Weights of a small transformer language model: RMSNorm before each block, 6794 steps.
Each number is 50 + 15 x the weight over its row's rms, rounded and kept within 0 to 99. Layers, rows and columns count from 0. The size before them is the row's rms in percent of the matrix's.

# layer 9 MLP down (transposed), 384x192, rms 0.0639, rows 19-24, columns 0-191
101:45 44 40 68 45 46 15 71 77 52 48 68 60 27 27 49 25 47 64 54 31 36 66 47 35 68 42 53 48 61 35 77 59 52 56 42 81 59 70 46 65 55 61 21 76 48 54 39 58 44 67 39 43 50 35 57 75 48 67 41 79 60 47 36 33 67 32 70 62 43 45 67 53 87 64 44 43 60 32 45 24 62 90 49 40 59 41 45 67 50 33 22 45 56 36 55 39 55 38 44 50 37 25 34 35 71 68 99 55 47 56 62 40 47 48 67 44 75 34 75 53 46 52 55 40 49 58 36 52 73 53 62 41 39 26 55 50 54 69 51 48 54 40 70 37 60 69 45 63 61 71 45 55 39 41 36 37 54 51 34 44 64 64 31 60 45 26 38 40 68 55 53 68 54 55 26 65 80 24 71 67 34 48 44 62 47 34 47 36 74 59 58
094:31 55 50 60 46 72 51 64 64 34 34 41 38 48 24 26 84 58 68 56 62 09 71 52 24 39 52 87 32 53 57 36 42 66 34 68 55 57 57 29 64 38 48 28 48 59 36 58 43 47 34 60 69 50 43 53 78 77 78 55 53 37 47 62 53 84 31 53 16 28 74 34 56 53 37 63 62 56 39 52 43 58 59 38 19 52 31 55 50 42 49 40 40 59 48 59 56 49 13 44 53 52 32 45 55 56 40 58 92 58 60 59 54 52 41 55 41 38 49 64 83 47 36 35 46 33 39 31 54 44 49 43 39 52 26 54 58 66 36 23 47 55 24 28 75 61 29 65 36 83 75 53 34 69 30 55 40 41 53 56 42 20 30 24 47 58 50 41 59 72 33 28 30 54 55 41 52 60 52 24 64 43 47 39 35 42 55 42 44 41 54 50
095:48 76 41 62 65 28 47 50 59 66 72 50 57 44 61 48 33 35 69 84 45 46 67 37 61 76 67 48 57 61 46 59 38 44 60 03 75 50 29 37 50 67 30 66 67 33 24 58 38 63 58 47 52 46 63 45 26 58 71 66 49 39 76 38 46 84 66 38 45 53 57 81 48 70 49 24 54 36 57 57 31 28 52 22 92 36 41 60 53 54 35 45 50 58 34 46 28 26 75 40 28 17 55 38 09 46 45 50 45 50 47 47 63 35 31 69 37 55 53 50 72 58 25 63 58 60 45 49 63 53 44 51 48 66 46 53 55 49 39 51 35 65 37 38 61 50 23 60 77 59 37 60 55 40 60 57 47 28 54 29 26 65 60 40 25 50 63 52 51 49 42 33 54 72 61 51 72 50 43 78 49 41 43 82 62 44 69 33 36 51 31 47
092:71 22 68 38 69 32 44 57 53 48 58 56 32 42 34 57 66 30 46 30 58 63 51 52 64 52 69 28 56 42 21 59 51 74 39 48 34 41 49 39 58 49 13 53 55 41 33 53 52 84 60 59 38 65 68 56 78 65 76 70 56 35 53 14 50 48 76 62 69 58 39 74 39 86 35 40 74 40 25 56 59 40 77 46 39 36 56 65 89 39 46 63 38 41 92 53 56 61 57 63 40 52 46 52 39 60 48 30 69 48 43 83 37 61 63 72 51 69 47 49 39 59 52 73 24 83 48 53 65 49 58 66 80 78 61 77 48 53 66 54 36 51 45 39 54 48 54 58 61 44 35 37 75 36 58 33 67 38 65 58 46 39 63 36 67 75 47 68 59 66 45 57 48 34 31 45 62 52 50 45 59 54 48 84 58 49 47 46 48 36 63 41
097:67 36 41 53 54 61 44 44 81 58 59 72 45 35 24 44 59 63 63 43 62 55 48 46 22 63 30 46 47 50 35 57 59 47 48 52 26 29 26 51 36 59 45 58 40 50 56 46 62 98 39 47 23 36 55 42 38 29 57 40 45 50 62 27 69 42 51 28 42 43 37 25 64 99 53 36 34 42 54 38 65 51 30 65 33 52 50 56 59 34 46 52 40 14 53 44 41 57 34 41 47 10 48 61 63 50 41 63 83 79 49 49 45 52 48 63 60 77 70 30 41 27 52 55 50 59 34 47 30 53 77 44 55 48 42 58 50 56 30 32 52 64 74 45 66 77 37 56 64 37 86 59 72 56 75 38 60 43 68 39 42 75 55 55 48 52 70 73 40 58 37 50 35 61 74 71 31 50 80 55 76 53 41 40 54 78 27 55 51 53 51 52
102:36 50 34 65 25 88 68 43 68 55 65 51 25 45 57 52 45 29 47 63 57 48 73 53 62 65 65 20 72 61 57 42 69 46 61 58 53 64 55 49 39 33 58 78 40 60 39 56 48 64 48 40 45 61 57 57 44 57 34 49 49 30 46 48 19 59 16 58 52 62 63 41 48 61 33 40 31 15 64 40 73 10 43 55 46 39 36 18 29 67 77 41 66 60 52 28 66 20 08 68 59 61 50 52 44 48 99 50 56 55 66 66 44 56 53 64 42 57 34 33 43 41 41 46 42 65 61 51 48 58 58 57 36 41 55 37 49 57 68 56 32 21 55 58 53 71 39 24 49 46 29 44 67 28 39 34 68 48 45 39 45 67 63 81 55 22 30 56 49 58 42 19 35 62 43 53 62 55 32 29 65 73 51 41 47 51 46 51 57 57 57 53
# layer 9 MLP gate, 384x192, rms 0.0757, rows 20-25, columns 0-191
100:57 49 52 25 32 34 60 46 50 54 61 65 76 58 71 74 65 43 63 39 56 62 47 54 66 49 49 57 74 49 56 40 70 43 70 52 37 61 37 57 64 58 38 39 34 68 50 37 61 53 76 53 71 30 52 76 23 59 46 24 21 34 47 32 67 59 35 65 75 64 52 30 68 58 46 58 46 64 70 50 52 52 64 52 60 39 69 30 59 64 42 45 15 63 68 40 23 72 41 70 64 73 92 74 51 44 44 55 23 62 75 40 48 45 54 31 43 61 54 15 42 37 44 47 54 46 82 37 62 52 55 48 67 42 79 50 57 76 59 47 38 67 66 52 36 54 39 51 60 26 36 41 40 62 60 65 29 75 54 35 55 44 54 49 42 61 64 64 76 43 56 75 57 20 51 25 22 36 51 78 87 37 52 67 42 41 39 64 42 54 50 47
095:51 71 59 21 59 42 43 32 40 44 82 45 56 75 28 52 58 57 69 34 05 36 53 87 43 56 61 66 63 58 38 49 58 32 67 19 71 31 44 25 69 53 43 59 53 60 51 45 30 50 63 53 60 70 00 25 64 55 51 54 55 56 58 51 84 36 29 46 54 48 56 61 55 30 35 81 30 61 42 62 22 40 52 53 43 37 24 30 62 42 57 42 62 52 10 19 66 41 40 42 48 39 32 57 34 81 33 64 45 64 50 42 69 43 80 36 75 48 63 46 54 30 52 23 46 60 57 50 42 49 56 41 44 32 37 53 50 53 40 50 64 51 41 59 41 29 46 55 45 31 62 60 49 62 57 83 54 43 44 46 84 55 30 52 79 64 62 53 56 44 62 57 59 57 44 29 62 44 60 46 55 39 72 34 48 50 64 61 36 53 34 54
092:76 82 58 47 41 49 49 57 42 64 58 73 50 40 59 70 44 64 83 26 56 76 43 28 47 68 46 56 55 23 66 64 58 49 54 50 40 56 71 62 47 63 41 43 47 14 66 36 15 50 65 46 83 20 43 49 43 48 62 53 43 63 45 73 53 30 51 55 23 16 30 64 55 61 71 33 44 41 46 62 63 39 38 80 39 56 52 56 32 43 66 62 60 34 57 51 44 46 35 57 50 54 65 38 70 62 60 40 34 75 46 68 46 36 51 22 57 49 25 19 54 47 15 38 55 48 43 60 53 59 21 55 24 36 71 44 75 81 41 62 86 42 85 59 51 62 61 51 55 53 74 26 44 64 50 37 69 51 49 47 20 45 70 52 34 51 34 54 53 77 38 64 49 34 56 52 71 41 64 63 41 40 40 70 48 41 49 45 62 42 44 43
097:39 70 45 42 35 49 67 65 54 10 70 59 20 55 49 38 71 33 46 27 60 42 53 51 67 46 29 20 51 38 60 71 59 83 87 61 54 48 62 40 51 31 66 62 50 63 63 30 27 62 47 29 42 37 63 50 36 28 58 72 32 57 39 61 52 53 35 71 62 56 39 26 45 20 34 37 55 44 22 66 64 40 33 54 24 51 59 62 43 26 41 68 30 68 60 43 66 60 46 58 40 83 51 41 40 76 56 55 25 35 55 58 51 65 46 53 67 52 41 57 55 65 51 50 40 38 88 66 57 53 08 52 47 29 72 50 31 51 74 43 45 60 54 59 37 58 29 51 53 45 39 34 32 46 55 64 39 56 23 30 34 47 63 50 59 59 80 49 73 64 57 60 62 48 43 44 30 45 55 48 46 57 64 61 76 25 33 37 70 75 52 68
105:59 50 44 39 61 74 63 49 28 43 32 51 73 75 43 32 52 30 55 56 28 43 58 65 63 23 73 49 57 79 21 59 40 64 55 63 40 45 59 56 61 64 57 49 30 40 40 37 70 47 50 14 88 42 47 59 66 66 54 41 77 40 67 61 53 50 48 33 50 62 70 36 31 47 39 26 28 41 54 34 63 50 30 28 41 38 58 53 47 38 50 47 31 48 43 59 25 48 30 18 63 78 47 40 59 44 67 55 48 54 40 46 46 23 51 37 46 32 46 21 16 54 41 71 49 67 47 76 61 48 44 18 52 54 37 44 54 40 44 20 74 45 29 55 36 44 41 47 67 25 28 53 58 23 32 61 95 76 69 40 10 52 53 55 34 66 46 49 56 57 67 54 53 57 44 20 44 52 41 58 40 39 70 56 35 45 39 60 53 55 39 66
095:59 48 58 33 40 81 48 68 49 55 75 67 72 45 62 41 72 51 41 50 65 25 49 44 50 59 45 68 40 49 49 57 49 44 53 53 28 14 47 55 47 65 52 66 52 32 58 53 30 42 35 34 75 29 64 34 32 72 37 51 21 35 59 30 43 74 52 59 37 35 54 37 68 37 29 56 54 40 63 73 55 44 63 32 30 63 49 60 53 43 93 57 46 37 55 41 45 33 64 32 73 69 49 48 64 45 47 50 38 72 35 68 33 33 32 57 51 54 63 08 60 56 66 55 36 41 70 55 57 50 40 32 57 57 27 58 82 17 47 56 31 18 46 24 32 72 45 67 39 56 49 58 58 31 39 70 51 51 31 43 54 53 64 33 38 51 47 58 30 76 68 50 41 51 75 41 16 30 42 57 32 68 83 55 36 58 71 53 44 73 66 62
# layer 9 MLP up, 384x192, rms 0.075, rows 20-24, columns 0-191
094:48 31 45 33 22 61 50 76 57 65 65 63 37 52 56 44 55 66 56 34 42 37 67 41 60 18 44 49 54 36 40 38 73 64 71 72 45 45 44 52 66 66 43 53 73 56 70 48 63 70 53 47 82 40 55 77 36 54 58 46 44 38 98 63 73 26 49 68 59 51 53 46 45 65 50 62 51 51 39 41 59 46 70 51 39 35 55 63 71 33 48 45 62 45 39 68 36 53 37 39 35 32 86 58 41 50 28 52 27 54 76 41 46 53 45 45 57 55 81 45 70 46 31 53 60 27 95 26 60 58 44 27 51 33 70 54 62 44 75 49 26 42 70 54 45 61 28 29 72 76 33 47 43 41 42 68 65 30 54 59 51 43 63 56 29 67 45 77 58 50 60 51 55 29 65 25 22 50 54 67 63 35 65 65 43 20 41 46 19 37 48 60
097:31 33 59 37 53 58 72 46 51 52 57 75 45 49 55 57 62 44 36 15 58 57 28 60 57 18 53 64 40 40 58 27 64 30 70 70 42 48 64 58 55 43 77 51 58 61 55 42 71 63 27 17 47 66 43 48 55 28 51 60 36 53 52 53 36 21 48 32 48 38 19 51 42 38 45 75 32 71 63 54 93 60 68 84 21 58 47 49 50 35 37 48 44 62 35 59 50 51 60 44 68 57 51 59 67 67 65 55 42 63 29 66 49 40 75 69 61 50 67 27 39 26 69 60 59 27 56 59 71 40 53 60 47 41 54 39 57 61 59 28 59 34 63 56 45 59 54 17 46 47 84 48 51 49 45 60 50 66 44 55 37 25 43 57 70 52 31 36 50 61 59 65 63 37 47 54 20 56 79 40 45 73 78 47 49 40 14 50 39 71 40 90
086:49 42 47 60 37 67 50 49 35 88 62 39 56 53 33 86 40 58 59 50 86 42 34 57 48 51 39 62 68 37 47 20 60 55 55 33 52 39 34 29 61 70 44 48 61 40 87 59 44 46 74 51 63 42 52 52 51 56 18 31 56 29 38 40 43 39 41 41 59 53 34 68 56 16 49 62 21 61 82 54 49 27 71 79 47 62 52 30 41 33 72 68 58 60 40 59 64 43 56 59 77 70 75 69 67 40 40 67 32 35 70 71 26 44 66 62 51 48 55 30 57 50 47 36 56 62 57 70 54 41 49 52 53 50 63 66 68 66 46 52 74 45 37 18 39 72 58 61 71 37 41 51 26 51 62 28 43 40 49 45 28 37 55 35 60 45 37 73 67 56 49 98 32 46 27 45 41 61 31 31 39 42 41 49 47 38 66 61 37 76 65 50
102:46 19 25 51 37 73 79 33 69 53 45 70 54 49 61 53 65 43 42 53 49 76 39 18 52 66 46 45 46 47 59 61 40 59 45 62 69 61 96 19 17 39 54 55 68 53 58 42 49 57 58 49 55 77 65 72 49 47 50 30 59 66 40 82 26 45 32 57 24 23 21 56 42 53 18 47 55 51 43 54 43 65 70 48 30 51 65 53 53 46 83 60 67 61 42 63 64 54 37 80 42 44 47 65 47 30 36 41 32 62 43 67 43 53 19 56 07 28 15 67 23 64 51 53 67 25 46 25 32 49 48 33 75 39 70 50 61 53 36 51 65 38 35 63 48 52 53 67 37 62 55 50 44 33 40 43 17 64 58 49 45 44 63 44 58 67 56 46 42 24 43 59 44 50 56 37 44 53 51 53 41 65 70 48 50 26 42 48 67 52 59 50
097:56 85 46 54 42 39 62 43 35 48 66 54 17 49 80 50 58 57 52 55 40 44 42 40 68 37 63 48 54 26 61 40 61 55 37 70 38 42 43 40 82 67 39 49 53 38 50 52 46 59 81 61 20 47 65 56 37 66 27 73 60 69 49 49 34 59 33 45 51 32 73 46 47 75 32 27 45 50 51 58 21 11 60 41 61 58 42 95 44 54 54 48 45 65 61 51 56 52 47 54 38 56 44 28 50 25 70 76 55 23 64 50 50 54 59 27 70 41 34 57 45 37 57 50 55 58 71 48 71 55 65 54 63 35 50 40 39 37 72 17 16 62 42 49 76 43 67 20 74 51 52 63 53 66 36 68 55 50 32 44 46 62 42 27 26 37 47 69 41 64 49 15 62 36 70 65 60 63 49 09 49 46 50 47 52 67 66 44 30 56 63 36